python train.py --d_model=96 --activation="relu" --norm_eps=1e-05 --positions="learned" --attn_scale=0.177 --tie_embeddings=true --init="normal" --init_std_qkv=0.052 --init_std_up=0.0744 --init_std_down=0.0744 --lr_head=0.00765 --warmup_steps=135 --schedule="wsd" --seq_len=1024 --train_tokens=119200000
Each number is 128 + 32 x the weight over its row's rms, rounded and kept within 0 to 255. Layers, rows and columns count from 0. Numbers have three digits each. The size before them is the row's rms in percent of the matrix's.

# down: layer 4 MLP down (transposed), 384x96, rms 0.0743, rows 90-121, columns 0-95
# up: layer 4 MLP up, 384x96, rms 0.0747, rows 91-122, columns 0-95
down90 097:094100104193108148130102140092195133084140123126155130125146242187151182120093191147167161132120110138100162144165140127156121109110144113131109171097078100127121073156110096132081166142113109174097111124101162110144111110173129108185147134177149064154107159153076139117145178167101112142
up91 102:134133080067088067161160056113129076095140131179156087146135121112148150158150125154162136124138121125106119141116193143156147161134109126179066152160058141105073084175125138093139116150126084132098144143071135129165158070156112084173074123128122107181111149084091167129108095072149106117
down91 100:118058127111071149140092145129166203096181169090142193170116146091074100105114109080094103128134115174116147160159137162154088053131114141105146119171145112150104079138153162191098144088118098179078122110121160099117162139138118141171139141116153139097157094132194122132105160109175095093
up92 098:124123135174077206135075160141117152101146118139128110133174140055139074103140150118119112107103140121123082144136175162123134088125142068140082092110105105074129131187132156089135132179148115112133107141129090105122107104086171072163141104131136170133196123179118140075185104183162199090
down92 095:034136103064142108103124092078132185159077071115134104115065096135114069074076148154161127110131122182127171117113132070144112145094126113130172112130077152116055073113108061108081143101119111112101115093135107164079143083113131125148170137118113131124151148109117104097104151131096142162
up93 102:088104100150122062152107143166078095150146191127102095129141119143182124153057106174152134133179119153240147149103141155141082101112143149140109134119125151122137126188136118090153145121106104112202105176112062128090095126158108120122156153166116128115144117112125202144114198125141073126
down93 103:122149100084165206169133118131118145148174088186109098141141162146116096110187109147108211140097163121101126138172170086126118195125159136166090058103120109161118085171137124130116132160163161111116087115107075141137132146166074151063106089129083110135131169138157107138118204131131095104
up94 105:125156174125136111128115160112097123112143112139098203111107079135107142148061123080123119068111092111167126074111148138151172087139192115157111118109040112110106168058132078113125105129173137147088121109122202108121146159154089126134125119153112154157145164105096134186106130195159094196
down94 100:192133143139173129120088137129142073104129131083106080194150073165097143099147130112183113140164143192121141104139158177140145187118093165171142150177149143149090113159228077092071113107120174115163141159115113161097082128176197133130142106136106105154143136145158130124128121131127090087
up95 091:145078121145122150128098149088141106094105184132150128124175169116133115096124094148095118208154187108123097096137048059144138088180183070137136137095146111151106135102131120142072092146135103135142129159119099167127094119077159130157183178138133146137124074155088219115132114171129157093
down95 105:145109108154123193097072108143091084139118164162125106116125144107127101141136085138201136142142095100116102088142078159147169087168085119160155139183141118180094164096104126139131098173167167137113139156150086104143139176091112104179194183145102174134123107126134057057159131124123148195
up96 112:136091156129111081105103115099112105096175125147076094097174076126154117128064169128083154132146126101156135106114187174221138103149162122110110117126114054117103208134139136063167145116094143150133169177100142102140103109109135095154120089146120167165088116098102099136105153176094099072
down96 116:073140121118098183115213101169154145133138120144130134092096105073104160144186069111130146118142119078177159089110149103159154112217148128192160123127173141171105112131143087149167077151150085103101115097134145141125132133137080095153122144149139132087106204082121128087151088173120157155
up97 092:168081135138113145103113054154173107119172115181150067137094133142120152165141182104134102157163068135097152082193174111189150079058099127141124123120145107152135068169165120126117138098168080121096066130126101092118130114131107085180136157150097130114139126076097146137137061156130095143
down97 091:159090117171142138073116150121084160106105122053131112098099123096164105144151155130167114133104143142144137189134139103149097070110059132122158146116086074125079087085082150223113135112101137138102078115144133073180110146124149149148143122109176134112035087126164143118083148100141090117
up98 099:093130097155125109173126103150117135112139151128162118171165142124121134168109112144168108126122142152144094175167081146148077083100086128079132174175155086175174081160209113132112152143120190191119172125072129115152134142154132122092205134142078160127187133089111130141157159085165085076
down98 076:113140077086126172135167113179121068123152154168161066084143135196168078185201080072153135131103127122157127036121124129103138142159160128171139117133130134106122131093100106118166111139159138116130081096150108138144131184127104145101106146105133117154139183119104051174067128133086144116
up99 090:150067141108097105160198154122121166119144135107119111168156174119059109165134134162148107150132095142116101062143105127128203137119146095096159120128138135143145137149122159161121123160165072149167158080106070117082095070080119137093119091165120105147098163120120225174108102133178163168
down99 086:141140118133123120095108154164148094087136077178104118026156116098143090147154155123129133140142131141111101189104086112083108192109098144105136131094153191165149158131111114101060173105126137094119060149142171087084181157177158102109078094140049142115111118162106126139104146107158104102
up100 102:108165156132135125104086097111112158148116169160147136105162173147145130157164136180138127156073160066150093081071113146125139095128094126109171121106156076181190098144090098056102115090132073108103033139155119172139102111111150157122168118158136157162129105129112169142179179154118152179
down100 107:119178135179120146171106187091091054155142120145148092077130121150114153133140107111131126106180092169097114192150168143142145166151215177115072139104124154113146136101177110158093129179146155149092172133173113104178143125181102146114131126165106135117088061119117136077103111063125152139
up101 105:063104070141182074134119136184083137112110115099097077138101104131138132123149105122134086158135119181140137088188077122107087090099177127206121146130165117104150106124105101107102124164155112123124115108140053145152171162094106165117163137132087161189167139077165142128115153038109134147
down101 106:095144205120136170070116084081122164127163128084150095084133196144124159123139096139134185143108135119119165170140125105144102073097155128094135085088094149121165154150142187123124156143131135163126151155094121118150168165110183149129148079073144105057094059135135145144118135193108098194
up102 101:085095068159100155169133124174151102094104167115134101155151101129138135144165150143173138161092135128118119099125073116147107126181169087109089090224118090166092114167104093162098075139111153136127075122208151119114132078114105090167149146145151108148152096122135137134105052084192120155
down102 095:082199057174164073166111123136139129118118092174156133103072169118156140156127123104198068208154139104153085096136122153147191085175172144124182115103127123090180167136144115081148112121148124131093127150097124105154135125081140136095125186130111170123113139090126174122116122100111102176
up103 107:133095103099107107133132090107174138094135132190063117126120148122112118093134143144099068098139157150091096071149146135125096102117163186147146199148110139115187124122091124154126203115157112092115067115058115058119123092146104135152144168110152109164098174126116137079220150098159141103
down103 116:137123191117175111122130137151107104108147160086102110126142137117074107096127142131106113111081144126128174124109084102111114216181083155115096155112108157144183065112178179061129174156135091141141156138136117167128139111185124122059106082140095124096124086103107151128127059138116036126
up104 098:132187127133128090160131076112113140118169124141160133162121106145148160172146119058122096108169116133124177117064111134153147121141097082161134162123109109096096130144222124092123161092132155113225192126097118074163153096138150106117146078093135080085144124090047148167146138150152115138
down104 087:105031152066131089159150171146105086128121089114152073085124059113097073138132137149109125177085110090120121075118163163106111100180105158138117120167138061122112158142157164092159172050154097118117131118123077116132073092139088143155124151125127180151144144154158084151130089140115123114
up105 098:118098133129122077067185073146147119142149154093108108094149143090151113114107063135096113095075082121130159091169158213156139085152178126106140101130174141141129136124113114173195134184127071117129074103153071142131115131153137140119140150160129136147148159159168159155147154110055139204
down105 095:145135138111135170121119145111144095185142097105103150186146145150132100105068115118089123200142126151135128093162155120126140107129120103156142102152100116170113141165141176127127126090094212144093145082078142187084182056161099154067113064112143100114145129070110080098137065163087154123
up106 098:113100096177150119190106114093115156114153070147166131098186132116067124185140120181088109154164126152088092073180115126092128145130140109127100109105166121130142078106106083129169173148113121085198126088125128089167171074132201157143103103129102138134133134114066170160105070091112138120
down106 127:177099093135113045101116098163089118151121064169137114105113122171088151126134142120110077147116119147104102112133135124135174069111087176114172179168115050173097148119147112118098115068144180154152135101100158145117144136139144189084080157119127072122133105105133063120075145106121063146
up107 099:167137130104129074127091096156080128158149095082152132140115046106142104188143174130172099179128158139133065075130090150165074092176161117126047177125129112098098135182131188160124093132107121063144133123135110113105101117131084109102145176145129136053120140167111144117117139126102129173
down107 090:135122154108157143097151129144161136142076095129139101113138096152154167155074071054151139144135114137124148132105167137106120123115139153156148131088114178172068109103153073182085095146133171087181120129091163164087159072099135176073126112200160129153140081120101111179179094078103126078
up108 110:101082133159115156136177111109159125102175128091187148152107074170124151198136089086084106105152094134158107150137061123161104150096131112176125119090105145074094122145157179085074081176137136090135132203154132165087136102081136146130160106128118175134132168073084119145140159169116081121
down108 094:170111125139097140136056197097184116163145101097142102142175137085190084059112160133147155114115102158122139193049154134122118111117149140109142195141114116092156119149148173143133158134117146131151167127144171132133086139094107066137167066126158056084118078093128163126090144118129137102
up109 114:121196151114176092116140139179154106129118153088070103097174119146134129151155172147147110132125133160139118128131152190161072081166156156118131133130118047181177120157158141105154122173160132115126164099090107026136151167150125169120158146114102126199109081098102133126181169146137081115
down109 099:093157048120096107116131150109112098145132158111127084091113150100201144150160107078150193126118175155114188128171068132188137124135112118172162096175184128124133144068124151127143122088124096093155110109113107138170101104112081133186126154111142219122150173113073109135178111135116139158
up110 094:153149157187126162183129137106094151120123171174095134130114103071141116154101150127076105059092094135112094134111134148117138066181139185162094176096131093175181218129108098128131122130164150093159133135117194138105119120185148108104173166073143132161118157101106182112137088124119169110
down110 084:125119119088102120138125129096158080135102099104148124138136126127104087117139115096121149106118140144147147125143083132189100111069175071095120126130120113120120091177131126117116104146065094175148070090125053120169080092092151182167156041187132100123059108133157121150169210110126080113
up111 103:176166152172105160105106129111087121116128123069083176127159047144134132098167114085120122141154164192106128094199171165154153113159126141136141195086171103110137126113119103135132139120093129093069163112076152128145125126127146043115192047153078100124167119094143139136120115121156143117
down111 121:125113122074118157087159107126137183099184150149130106064103076124202107148135134089143138188144100126161189114150115120185143163134146187089225136102163136139139115178152155153104129109150159109146095122094161116078142149108099077176130033111092112096109140139126140151125142111139110141
up112 097:138135132175133148057127078207112105112095191126176142133096073093143156125127119151099143102144126032123166105102090194119139120147212093132141150126131121147166170123104073156171108166107134096128158116081120108077165150143141156159071136140108137128147177140107135141149149130131160188
down112 099:115159165119106159091149119130114133124150074111129184148069135132073130130141070097133161066096139129109138118167191132107177164189086130178120108160145141133136036132145154202097180088169168086141120109149146186123173109159083110148068159158158138117135161095159119114133121123099107141
up113 103:191111153156079168168125086155096125127174106077066125150126057094134062152147112160071094109119122079132108143151070163166136112118082159140089186150077120145095094129107079189125143160126124142123151112091113155135199158166140126156127095168138116151163119173086091120174123146146121139
down113 097:132106088127159112129109126095165141171106119120106144120108161217071163075103173129114115108116079136082120078175107102108161120111122128125141167141199111114147141121115078050110109106152124096129126115121143134138143123140129105084048128078111079178112122127085123104064089141087204072
up114 105:132154102152089091136123084094107100103191181143163080084166124149084119147121076150046114144145130138106155107162117072062105137172168098093131104124141138114112186115109159136121095164109107098089136094151117175145149189125100093108106132110155098184170114115097177219137171127140136132
down114 124:158174091118151073120159131113100143164177132167121133160110131056193153096142090138123158116184150150094113107156070154133126105063090123092157063138209182162140096154089118150152139125097152136153105134145132097090122152149153157147133132063071195140128089152125139106147122141118074167
up115 100:087131111167108107122088132120113128133196144152111135123089138141151090171139091146116143180149088145107097108100128121099110147175078119152096143093112099178098145127049080164114136143098115098126118141118082120157181102161163127129108084193098103097130055162023106172154120142186169131
down115 103:183065150060162118153128117163144061097102171145157181099161064150119130156102147101166084061163117092137113146141107139118104162137146090151146179145162160123096108158181116103117085107130078173164136158147175098163125106109100144095133132176171136151090147078141094127101102059106114116
up116 095:094123125163108112151123101167080165109118140178129131136133144139118150132158181125107119140108116108102129126150184198157135138141132068203084137113079090187138118124111090122123122146097168123126157204157060099139100131138077122173121151185093086215167109131121143095127122096047137162
down116 113:121179145117153147155130167125082122149149123028185175104102129132198171135140143194143076144102123139115149098118138138089125082092109167125125151138082128085169086184160169098104145143148140076188149147128105128106147123175138106093148193093180065125126197125142123131139125102122104144
up117 085:150146106104137152202163100145159125144132136104092124105162091152155126153093136171128107117137069137115147049079102129142174094101112133093122139120139201152133109102150155138093107145119136144108244153153126165107080069121111151125110144116179141118084098059166131181072093160167119138
down117 093:173157087135097119081129088092097143134108142142083111123097117103092130155144199101147146111156087144074163166137188166138120138139115166172143119121108200151105156148147102126106123068084136085157117111150086138120158158137176093074100116125112153157112138161133097076120203089030108162
up118 094:052112171144192058104118114150150166176119113148121171118159111106074082157086143118143077104165134136130161088130104072097077135177128143144099189158180125122092113154128153153149122060133099167147148096146109132156118067105109113146100086144108168134131117123161158157217131117119128087
down118 101:099145129162171078120080095136154109129161106099104079063096151085151157131121114101081086139117152119151114118159158204159131177095120190169160111119146109106179142188118168088115106091114101155163132166121147115097146175141168128092086167152098097074105156114090163106182185127127164169
up119 099:148096100162109157059116120101131070111119120141124125089133087124134169131069152184115137164173094088120104135126108158096098092091151158081081220103099076127178124070145114119137123160163166131132111150115044157132124114093157150166090115160162122165135096134188152099110155107191142131
down119 087:139128128164142130102069094134112145146124111155153141158137144197129105131154090101125109105077100195147122108168138063113109168094152107115120135118158179110094162110098100100093070082149110133112122160164182112122169245147074138150086147137145160159108116109106083091134056112105174135
up120 096:146072139148161116160113156148126131106068083133107115116107171066160139177097129066163118122100158146129072131104144154106137142104094106147103111145189134157141094167175140165108096182137083191148077085153137106119045151151118149110091106117110134200158080094118104172123179100107147089
down120 109:126101179182137178187147149173096102132125103105179120149141115115118106099154076099088091150066099064141091115178068072080118160131115141154136150117154178147176138148175154169161193201147135143119096111122181114059134118133105104119133116099105125133178112134080112099132119161098119136
up121 089:198103090143134128128177152111100158110153049180081065150177167140157097124131166095130132112088125155104085164111120111154109130167106161152163116062208105149195098121126110117063130133142100135156167137069117127149137109096146153145126076143100193136098136139130099129175109088130119085
down121 077:131125128136078159158079090141133091091134116030118137122133157076126154070084132138147134087066139118156163103095109156130118139155103168182132155126096148073088093067128161099116099175083064089116137163126083137117119185148170100143114183150147116131133138086111109069182111128150140164
up122 106:106093065182125099147090184136112119155110133108141148148121133126129225168081191128114113121183070155183110145075108167063102101175164154112130124131107108117121124115118131178137089168070106098159121159108119075130107167123085092118171133149096133195174101120137113148111104097145159158